Weights of a small GPT-style language model, trained from scratch on English Wikipedia.
Architecture: LayerNorm before each block, no biases in attention or MLP.
Training: 562M tokens, 8574 steps.
Each number is 128 + 32 x the weight over its row's rms, rounded and kept within 0 to 255. Layers, rows and columns count from 0. Numbers have three digits each. The size before them is the row's rms in percent of the matrix's.

# layer 7 attention query, 256x256, rms 0.0356, rows 0-10, columns 0-127
117:116181145127091131091123110102083175149105142166139150033140148022159088180159141109117188139166109129128120128161090140105136139154099141143160099119166097153130108108119121150191084166070123157145153196154068148138139196095185098135162139144156141119105085083090100110158170155137156072117102136130075111089123123163146149109138190109138153152137113093126198177075130182095129100115
103:111139135128107146110066148134131174149096140143101119042158163037149092177177107101122194124168133137134125126160130124146143100128085109141138092145180155138134115129108106182183129189081119124169141172191096133133114200122137106094169147185137114111127064099084099098120152150163188074083156170150094111090123148143166145134139160117143120149150132148120128169067109169111129074114
092:123142126090061114120100124121114176098098127182145157089139171038138120176162124145109151111111111090167127175155085125092133114196127118145111140186173130137143078155172094144156123154078133140124141177133111182108078194086142094117108163158122118107135104077130149150124130158116143106138081138105109139111153149181174139088103151166167195138135099049058171206087120153142107145124
095:114175109101114172079053101157089115101043103204121147064157166130180171170155119117082153093155152132156117121115160100127148054120113091165115104132119129137125116183123212151134088130064106116138132118242099141143152113151140151106093158157128154119170173098110081150113148129144095100129121112141174112075148080143170116153147158177116171090111134077092109133101053126101118102109
095:091127132127209138136134103085181076155159107127149114198086141183119177148114146103136102112155167141123184066131152102104123097093123110122132107147071139108121110142068160122114139069129157058136116137150152091159083106094147122127137063164138114144113132171104133091099133143130063121143176116157187163158104122079144126078109100088193093083072175187170101133150116108177164156187
094:092095152054129133104080179202087161106150138160122158082119185044130079146150104146123146182136104129118130186152148084135122117122131152119126090168210117153108147135184098183139167169076089138130099172115143137104102163115122118090153129132126127109103107156104094117118089136129204103145147166167110164146124160169134169112109147166106138134162134167130131114056172138167068076105
085:127138114144099182150081155130175188126128119172149149050153131091159124084128075092129159147157148103156119112169125119102144094166088119108165143159204137114129130143168100142155107182069124066142075140154142144072101174118102083139125141148141095110115061103088125140096154148133146108131136172174101171147126181108140134069110137105164159137141100123113094180110148146132050104117
097:077164101125096099160144138095109113132106103077184108150072124162164163137166123145111109090166161164121140147134095159111078178118089119170169150063033150133119158114069167132171155095139121092114082118119115125176154097153136136139136112113113130079183071091079105091143162160084117131121105118115147094162069094072077123116120135107118102175067093107168124124193099088126177107147
101:122082128108077126123072120198074188130161143157102129103174143070162136130179147063098156113127075117139145171099120089146131096141137120127166111124193113136136097126125110124142125172103124150160122170149041167110106137117094116088141190120128082178111120120137107137113117182152187119118176174118123136152137122140143132077076158219123151105108144121118069136061085135113083110129
113:147163132156154112135174074101121103136066117116115094138111091223108110116159144137131140047122119175057151106138132116155120146068138098150140119075045169144157131087092123108133103102125085095087121087173112097209141087165142155122143110122077140096116170150105139113110112148079115182159120177096103072146111109085090141101142125084119109137066074153175024072184088128121150143129
103:104147105130123128165137150106132086169115085102156139137115103152169136203140091143129121113122214059186162096133100126100117087089093103125176150140048146158159119131114138160123123087177110095135126142101101141198132097153207124088097179145085155130199160117137093111176168153124085079110087092116110131088101091126156088114122123116150142198096127104064175137130129064125147158194
# layer 7 attention key, 256x256, rms 0.0359, rows 0-10, columns 0-127
104:152143128110128115128126123065107108145088153141081104151103106205128128148150039177100115154120134140142151181115090107137174075164126134151142075130161188131095156154145170161177092139123118112118117118129083149145101185136100081132150224116095119124043136133125113115148186129135152111121143134110152067092088115061147115133154162088149130080123186110138130174069173116068120127078
093:090100133140143081129110185073136132130110159062091169146131090195076126059183090106074149133078157083163160173092098125133176122134110161193143117141138125127060122162205161129167108136165091103109150159141141138104140179104106150090123240082066119066116094091114144143091110129133151177115137129164140107108123109074113122175129123069125141122154167113137115130116164117099114141082
086:097093183141149095154126163105113131140048092096115133081155099159129109174198102147137152178148174118143151152148135138118163134162115169155134063093147161105090044125133122164145168085121116104125125142150160099146116165102133140075083160113091056073097108097069136078115164129092132156147131200143113134163087191125121144094168164099160173119111126177154089151091154152150159119112
091:169130129132153107135137168161181149123169140151157151156167110121125145037138113117164129135113116125120111087107143143192120147092131147134088160126151112094118157112179046128021097125218151113114136127130168097149164085115120128166107122095125104112175127205155137111121067124102195194102098123098098153133124124141109118186108089098151106113123109120137119096139146099105136148172
086:144134108118180145108137141153172132159154155134141159166127110112141106113103146100145154157081073090140104092143161114156078106139157115132069167134092132130183155133114117102105106122155127168145096100109124118120160124155116163096110136115103080098153161086110061171129048093120129111064102144129156110149137138145144123178196129113091109125164075089105154091133151102144109150158
090:118092151145116096145113153098108134109100147126096145161061133141145150174178083142113150138114146101184199155166103143112159141130088146153130157119137173153127058146111132088144106090092084119132123093170156191139071089078156110085047203139087169086074098126084131140099138113070114168143119155147152101140125169071124138075176119120147190153062102122090113137103136139119152165154
092:133082120163108082127129161112122153084054150134098130093151136192129092084143112168103150144058182085124183181098119143113176139103099130192129093104147095098094078110099182111178166092122090122122108119135173134147148150068195179115132204079111113124174125094130093098173157124215113168102083127156135116077145144059139132131136119153083111120093168137099103114085138129147120110093
086:176172123119099186056064114147099164149164132141107103149117126170058093125077100147146148165044088131071148122118101120185120085153142099135144131115092143143184147175165178095172131119158149153119133118106086137122112154168088098097078149092080184188121143138118147116126107146080131132129143102103139087148140087127119139126142133097150099163147133052144199170113190125125123109095
082:081139113159071123146057209078158171120129168127091131099142108177153087090221110077100144107134171138099088112148125121107193136126118165127150157164173159160124107187238113171163157114116125105106173164171105100099051154112104141181110189127127144118158103145121138122113160146103189158120152131156069133089123113119111132146149135147137124121103132143125084145080147150103113141078
096:094151125121113141069099153195106147143152160162155114134101122060066170106108131124140133167137097110153113126199106154144133124131103091118107189117098071082144182157104109119171164135153134181091117126104155112096125182139131117126106136180096159156144140165133163093160079149149129115117139107134140139065122081140126176154154163122096048135150110123125196164124150179123128114135
100:117176128125186149114117142104127129151154120128104065139132138164065158121056105112101174156094090129149115138136092097174123103189146131120128067165094146104095177125135123059165096133159160176141105145130082127144087157186067183039094193105116125159102175075109148138139153085133142192113127114084176082063150108140136122111160070129153081118199155086136167120092156109121109126064